{"hidden_size": 192, "bias": "all", "init_std_qkv": 0.0276, "init_std_up": 0.0276, "beta2": 0.95, "max_grad_norm": 1.0, "decay_fraction": 0.914}
Each number is 500 + 40 x the weight over its row's rms, rounded and kept within 0 to 999. Layers, rows and columns count from 0. Numbers have three digits each. The size before them is the row's rms in percent of the matrix's.

# layer 4 MLP down (transposed), 768x192, rms 0.22, rows 564-607, columns 144-191
088:400496477548537543471482489536507493487473540522492490494532537468486461501546523447503478481485433563551444525502494502533469504482496500515527
117:529505486487493514424497591500482479526450516484478565488468452525446491563574560552530560520509472569520504474541532544491480525477507423504474
103:556468480566530491445551463433476519451474422526523507584498547492442516470543438532527469478496416487470453436456536556503514464460493540563499
096:453540540562498510539523511463534493464467498532576460466511477551487472502439447467489500522495465545468487503546459459442436577483576499577548
090:489473539542488490469433505507507454500494491542478549513475439464474514492506470511471520492464455454562534491493505512479482449495461535476496
103:502381527382510466486536468551482521515519498554450462427457540465460576481553523463525581506516486478532471446507502487518527493566472492566572
100:458490477470476479583471544502444482567543397416474532510526444478471558532523499464467501553502427490425516465443461480519436516487466476482537
104:538513511580530540506441525527491444508490503519497423497483527553499532546457469501521394492461548492472482506451509529474507471550408436488523
098:509517497504506517486489514510451493572495496514483515486516541516434532439536486492534516494436514521507498513501498438518550473471576602507563
103:447439479495434550503506516528459532463520567482464495547460500516505478495457490473465513529469580495547465457533497430498521486434521456422490
102:493512495504561545504611441446534507512489519518517468520521460511519557497458448483542503512511504502457526509505584523482531608523431462473460
115:559478493558511564550451487501386503473461440443486496511468540488431515495500462529470499534466519521512535537580499454536557465444516454442485
099:467517489527553545437501488507496489530550512426467508562451455465506494503424475504508496495460439489493428433518495525539513480542478582492510
115:473498473541538475506500516489598551492517535467509512513471486557516504502454459515447535511523526520507474548521443541641457491455444458513538
068:515533503507473481480477494487419446542526460560537497515427452431488494487504572463461485545499484574461491449492542580570466566490445511469477
089:492481495540456483492500484552498497433548561433540569463469461562521459548474499471515482547492451478490440533465470521572532470530495505487552
098:517534464481416475477476455523531453497509474491527570540419517534564455424486468514484486548446518499462573470462486537482514476473465448501550
116:459458457546505515538577469472465558463492469568433475449524537496462472521458501482470539462458500509464460544512484508500490567515547409455426
108:504494508509501514568543513537468537510483454501536424493563469563526518500445512480500474557490511508496542415537555502467485585532499539517485
098:477478537495463565495545504629476438512442514459512505488563570480504471573513472461470524556483528504499473493554444562528486540549448538450553
100:471519528407493519482485478546497512535449492452466458472506442473486544498513509482530515511541513460499451430446481481496469566491496493491550
099:533575470501452526469455563544535467545610473541540442501516493479466459508494491460587581458493546494516585510494406523462450431505493577491466
104:553496544482553472456525519537524572508413474547540376563448477523479526526560450529517532515427465532466457526510521495483464442484503454445485
095:526529538501506457470515482432531481515437475507541467456491448445520467487495450533424506551492484459459511511479548476492548497474399506415488
100:495515511522498478493520469546530445488478542520520448511545556498508537370436505483510564543600496539525449483524539542444469519449523544527478
101:451520524504540526503473423484537512408526480538425478426489516500510550411499439547521461441553459461528513518479503482470563507535506455459503
097:555531505522457468501463519439456514502568569447522521505513436418474489430461438510422556569479468466513510458463467456501472530532518540494493
095:490499561512504551467479497587467497534415483496461501532525490539444612495619489481449462463489505539508467452530499445524433498536516533474521
106:551466462461456517478497508493431498479458533493551449513472429487471481479489507506565499487475498499533499556463461449536409463530503505433424
085:462526485495559452496499521474453571470533528495482503456564498495458463453515488495450475480479516457467457553514547503486560504446521562541541
093:465479521539481570472532539506524486485473484481481489463430479490492485485464483509430448556505501491452479500487522451430521589547416479501488
101:474453547534479469460500457506547524570504513433522445501482543517525468515472496567478554531537496446446538533489468511484458552498450490466543
105:514481542530496445558495540548544446492505478482478549499491467466452474511540487434559437512496541555512507519512613428526501467503484475413482
103:516508531598510498474492506468465467537509490555501468459418462470527428483443469497484540539520465534491513487586492433536464551505437521501487
096:475468460463467538447512527514528474552509534479487386481480517449432524497468511572483512535501462477454433440475554480492495461560538497509460
078:484533514559501511491508461507537576493494513444482469543535543533518543489528511539457468570488471504501466414605535502541505495474506464503599
096:511535506471518564513480434506564516433480524493457493489502494505552544543520433546423476502479561478467486523494418520486521486520608572518458
092:576472530543529521537552535460502530599478546505496550484460417497520508522347502409431490530528542449483478516487496503432544592467490482474443
086:502515496511483473467541451452489577468462472507459530525562498508441495473491574545516458453525507438576533474493471537524466512525578520509565
114:486527455498543567542476476521434520453502446531540484500525485522563419524549509460445532520538446465494504484576461480572520581509465526510479
090:499501509572522422570509458478497517422549534478521540471549449463457484443426472405484489483526470461540498455506506517530494526427473555560492
104:537496521461455452489507505472445526489599494500488523551522547468601514477432548452510462587506490476463532569496507544470507555502545447483543
084:517526544495504510435595510507475565465439526519506432530477537551461483519477495483520524457491457525528480493515538463512496503502570469494494
090:541489463468584444542451549469594471596468520481479597533514540486484454499525534478468541505468427477554535533527494492487480506454469514492504
# layer 4 MLP gate, 768x192, rms 0.236, rows 565-608, columns 144-191
112:517492480459513462443513523498492449557452538494562461497450523521555543479553563510538480472540414538512459532604459530492464586527494485446497
104:474415505449522486561413569520547540545481490435507503510467472530513526522481516442518533526451476457559490545495463479439460503548515468522534
089:602449507470506477495543525499516549547515503492482439527492482467476476531536526540503530500474521524555521578518515454493549537585540575466470
086:477538424454462484490473470521544490508459522481516453536493481475564519559469486526441505512479544534406529514586469423543471526496545446544525
102:524538508537522442495442526481527477508492471417548487488535449459475528495434517538467482563495468453518545507467508455546549517485450444530500
111:495542468478557532558533548518488499512596519508458513473481549444448474544525454548506461521524367440480515455537449490488451485551487498561462
096:539492548516568508514485492573459475582440459479506480530535503531458529490472515488487540542459510518477497494541486427507481576524540439530440
153:523483512517492499476542522485549485420513529521468477536482462512507464548482514493489512527566506515506466533503538559512464548492492455501467
104:479470523492540492545494487491454566510493530462549499485480516473430462497521518495587533468483449494481460532512485456476532480540532418564555
104:427447574459482494518510498493547513536473494561510558472501511535466465516443451533542508503376564447540513465489527612550456489536544497525486
115:496468498514491615565493447497511513485533492504490510455431513471505504498425473472507496427498502488554550492530538555513581450477517475471509
099:494536468427573570515510583487491501517535397476520543505424474507539540520427427442518527535508482478435452474525556505466516496489524493531550
096:566411456536538449534473473479587558447417489496490548513542515508484471516453466508529435494525477458553490488459510559498496552502471520501478
089:509561499466495516466479507502506479516486544538504490528499491509490513469495525487484491484561517552472507487529463440501448594500512509507463
091:475534485509568433430513515507498446488505516509521533451526518491529425563491614495465485586515547440437491520420517506449547464502507495544464
098:498449519488504432541531475474404519493532477548468463521539526523426510484552459525517441553472486501480500492461511512515509538458542538565535
103:524493567495453561586436504477540505504463508532419459563517517577452551593538471486579486577464521482536524516456510460491456508522491458535505
096:559472482494529495620403557504479571441534519486494449514420484504519528498479503560513450468534473566470435460465494534424457535485513463529555
108:466537483512590504424579579496541472501530517443484470572528541476536484499535575430465443498498460451568582448532538517438530523469524573524472
098:497462538462515447450525490565551460484520503499537486523529463433556508537503503514555519387528567472483541473448580533477500590503511499502488
100:497461613512489466504548511477458511532440575588479599455514574560520445512502485496487493511474500535531457423458506540460450547493488452520453
105:526498459493584496551470472474574427502510462504521477527548525554470491478559472544465466476442540511424539514516473525524448533464489527437513
096:502509501534482472483523469528660476457512495511527489502524549451475505552451508463512548483543473485508538560503520584467529492479428497496430
093:519522402491485516492550511489405558498534477571523493556504522537435459545483515530475449457493481416516533442471429521480558522542476503501495
092:452570540528584522410462468498390523471519503471518522586588516481502441484485439467492453495421508501451404505480457543511590539464521443489541
098:536517556474442495529479462502424561521509542471562455521584520580529481541487472513499570516486511490482464426555475480504484511529560477521507
096:540552519549483505503550558392519533579529551506563504507480513503500498512489526538558462448440563495527418481578525509539493483548514457498535
109:471510527525483503533518484494520501575456494454536525498451553490587417519508529508584498515421494480580499472514557542507489575537570469459455
099:516448489387469544459463563524541547491530476519520497501521499581521544585505466489483485440468500601471515507518462509493530482475523550516536
089:517468482527524437558452480506501487463478442528482476463526492439507572523495526485583531510461545530548502500541444491546451463475490481445446
092:479505450482453542546530498567520465529564470482504547569471473444571480477515521494501395516481465498479492426477518515446530473490443427538450
101:511500546514455491529469546465530544527488449501520520493477536513504418519480498466546430450482447453573560488520528477526461484545502425516528
105:516531530555493521520488440479493463529507479542446560522527541453481498504499475439437545439432476491513533426478487564472505510572473565526472
094:518481527505495522509496458472487530467568495493540508526432523518517418521538505541434403505446470410526457452439526552486418480461512533439513
089:466470473529499495483567526528550483485477454477522468506549511534566462478497550552533491482500544510464490495480516500474534465467415517509478
093:520448481479556542471467515516502581486489492492460417482471543525546484455513517480532534453522452494526453534524504474514559512460413505481406
094:500434441474564471480448521527517486480485481476511454474467417500529576511465476447505453500582573464457546517530546447535435492509478500529466
090:381490566476505447423504522586461474473523503420543484503600481622375531558502473514484429552522476486510522497500483543519537464402547464444480
114:589486519497504519501501433538456485554493494450514477449487493510511515506436477543546445455489489494523503497513516484511530526486448449526482
097:520532511536478567454483513529450500450470573507486477446445553538469442397540465497530542571493430478485479469541456527475496553448557444478532
104:472564519422528486586484521558622432504406533547529509499468493531484502533477490545503495467520502540437507492535481522477504425539502543462472
096:472470486572501468552446581505545486556439478549521431483488555526576559533580469467539484484502556514521511531459541516483450540508453505543498
116:494494522484450565519450484504537513472432426481493504479446467487463494525546490422475524488567499475575499593538470492544495549524495505526469
087:469511468475530531494476521497512603491509481518515458547500553499494467536454491489610513493455455520504447478525540506429473476449547485554500
# layer 4 MLP up, 768x192, rms 0.245, rows 565-608, columns 144-191
113:519493420433525510493571469491546481472538522439462485502496472485622478578538552563415466432464484537506466479582485489479570479545579488498486
095:434454485518553473512517528464546474546466423478470447544518484531463479455553570496438539481472493440475421416525536513587465505497543528491520
091:576445488518527513515509488502528498498531426462518508465449419461495516526557480491494449364489406440492477518523461559484508525433536518456505
093:516554458475516463504561532505469439469481485476487480466500531471600503441491521498535507518475476472455521494446483481442526552475515460498534
108:509527493433504500399453538532501445540439463517519563513550471522518542447504497478477534459511517491465542400523562522470464483505469505558538
108:448566483504483485491533507475589501509537518494430571526546476514489507485514476521487461430510583540521522497477547586479495461460476448483485
097:457544429478494535583487455551512477499444508459516496419596494497522556534551442526530502503532512458500517470563519522520472571444486495489527
098:526523490506504475521516495504563549433498502550465522548528475531541496552490575520476512520558495523509484516535488548473487522508535450496467
101:548493538553406520568401472502470484490520517475463537479539539405515489517500433487453547499590482522501538576555506536477534499489399476483509
107:465561541448484462432498502476497487500530558518503427466468505439588485476389491522532441559475479524537450444572517492555500510530615476433526
102:468459506485484538507518465503542503521470574501456497500532497515478508495498483477494379458503464499530497565517479521537477485523542474555487
094:434547524469500472554532481499465441520537442461514576510454453477494510513527509469475455560479518455498450517452534526510463473511488536480529
103:525479506529488463508526451449576508431439513499533545456518488451459507541468508477442458519475502536538474520502564501519499454440527488523535
095:486488490512491479516481488520514534511439481486450507481459450496416526488486470503439526482541393505490429460521510559540472524456495489476534
089:554465575523518449532505480530496470541522582539445565486447430584528492439579440453530479527517509527471438438477544485453506472489552490491544
094:446563523458488481480532469480550455528492471541550472520569528504507484505531470585469497530497438468505535524466573462502581504565529502569537
109:480524464539547507487543456491449457494502501495546471481500530472551456479518437568507566491558458531446571463485492572446497477468486537423456
105:483438533478542539537529596495427490490499547567479478489521495564496524478632460538501481538490444572503510535513450497466516490418511495527445
095:523429513449489507473481543570470570426485509524477486521504473534476542542549467521458516518510471445523400490551499542463449569553501518419443
100:496493515457454474494611508524483527477460489545466578470441544483429472567540472499453515513428550520478515445538541513565563442484464543542523
098:488501478556473501496477462557495494526467526523468406440494516460473416558534472507516583507507485426462443475419525439468464504501489477470520
106:513478542491542518589543458479540502513449493498417514576549466472486486518527491522540490467519467495519538473559515522489510484555535512494530
091:470523549540465458446486527473551443524438470489499494442499476451514524551549480497480478521509514529443520484474522504481566458494513545503512
103:491488430510540511450452533471461475544482422525505550521531499458484522483470438502524457476514528454543510460525499467472496542617480454489472
095:531497411472453499523519507468469493555432475479468452546428528533475473421484530526573518473453478521503509530533475484503503445499478507512454
093:448536477390449459565448437552536487518497508492486533495474427547489538549580518443440452480484522506499513512424570507517572465527480460579505
095:502657493543573547445486461477404553452582554546502541524516464473497474477469431438521505468557470492481469519504462538501467463460541470497476
098:535548504555451457570472508505474520474516575478508462460517455537529535524504491533493471503520496519516462447501519435518580450485485501438541
094:468506560533467549508530451532509461539516455520473382526440491494533499533495491522547550479472507447469484389491528479529480594494530537530540
089:454454453572463473515535557485497517450552467525452512516535447481497511467575479544490546599544513476466505498543492535475570485506514530560471
098:529467506538468457512512474421536529480486556525545507509513537546462404490556428513458483516549464559454502484452449497483514552483483574472577
087:558482511531481475486443492468520543487525424557467504517524499429534507497541463475486469452507531389551480507562535470504483529440522484541501
098:500545396524495502481458483506511482513522547561439524519420497561498488482523438455572501462527531504524478471429468480511519494444480540483561
095:462460470416464503560505538542435510519528484471467457491488503540508478563532473498438432519440530505503470443475543551497474511483520478495483
097:487495419481535513520479524475510429512508475480508428479465490476549485501577521499499516523518496495515535630475449492513497436579467538519448
094:538516510441566465488467533537480509494537562457507450532498477555479553438517552504443555485540503481515487485504517493480435505461516470445512
095:441558444557485478522503460398535483528572501500538539454421473503584571520453515472532513517499513498511519476525440493580543434473428517522479
093:484481546494489500489486450493479470528492523525499546538511508508525498465578476462481492539460508543507559538575461470522552510497507499496390
115:479449524519491550478505500518537536479513512485467480474568522557472511513498472486476505543502499509466514510450429544483552470463539515515475
100:549525496497475532554453558448480455520447515517510394463488541522490501490479459464599541515509488515527517550433464461516524467553490474460477
082:470448471525514549467556556438520532537469478465463481509521513459443516514477545494499485507428553409574478504551521482511548582531466548543510
104:546481500493518452530513505515437492466463603468601605594501493546461426579478459468511544570527471499486512432489569561539458471467465479462505
112:550559538470444572468468470486472442441492557521442492463531495510544462517523542462470488401504509546468471497458499520459530462503537454490533
095:457506508574535533516447493508514480572502478501574534523485524496563476457468489479575492468532532549483447538489481440517500507537539440530523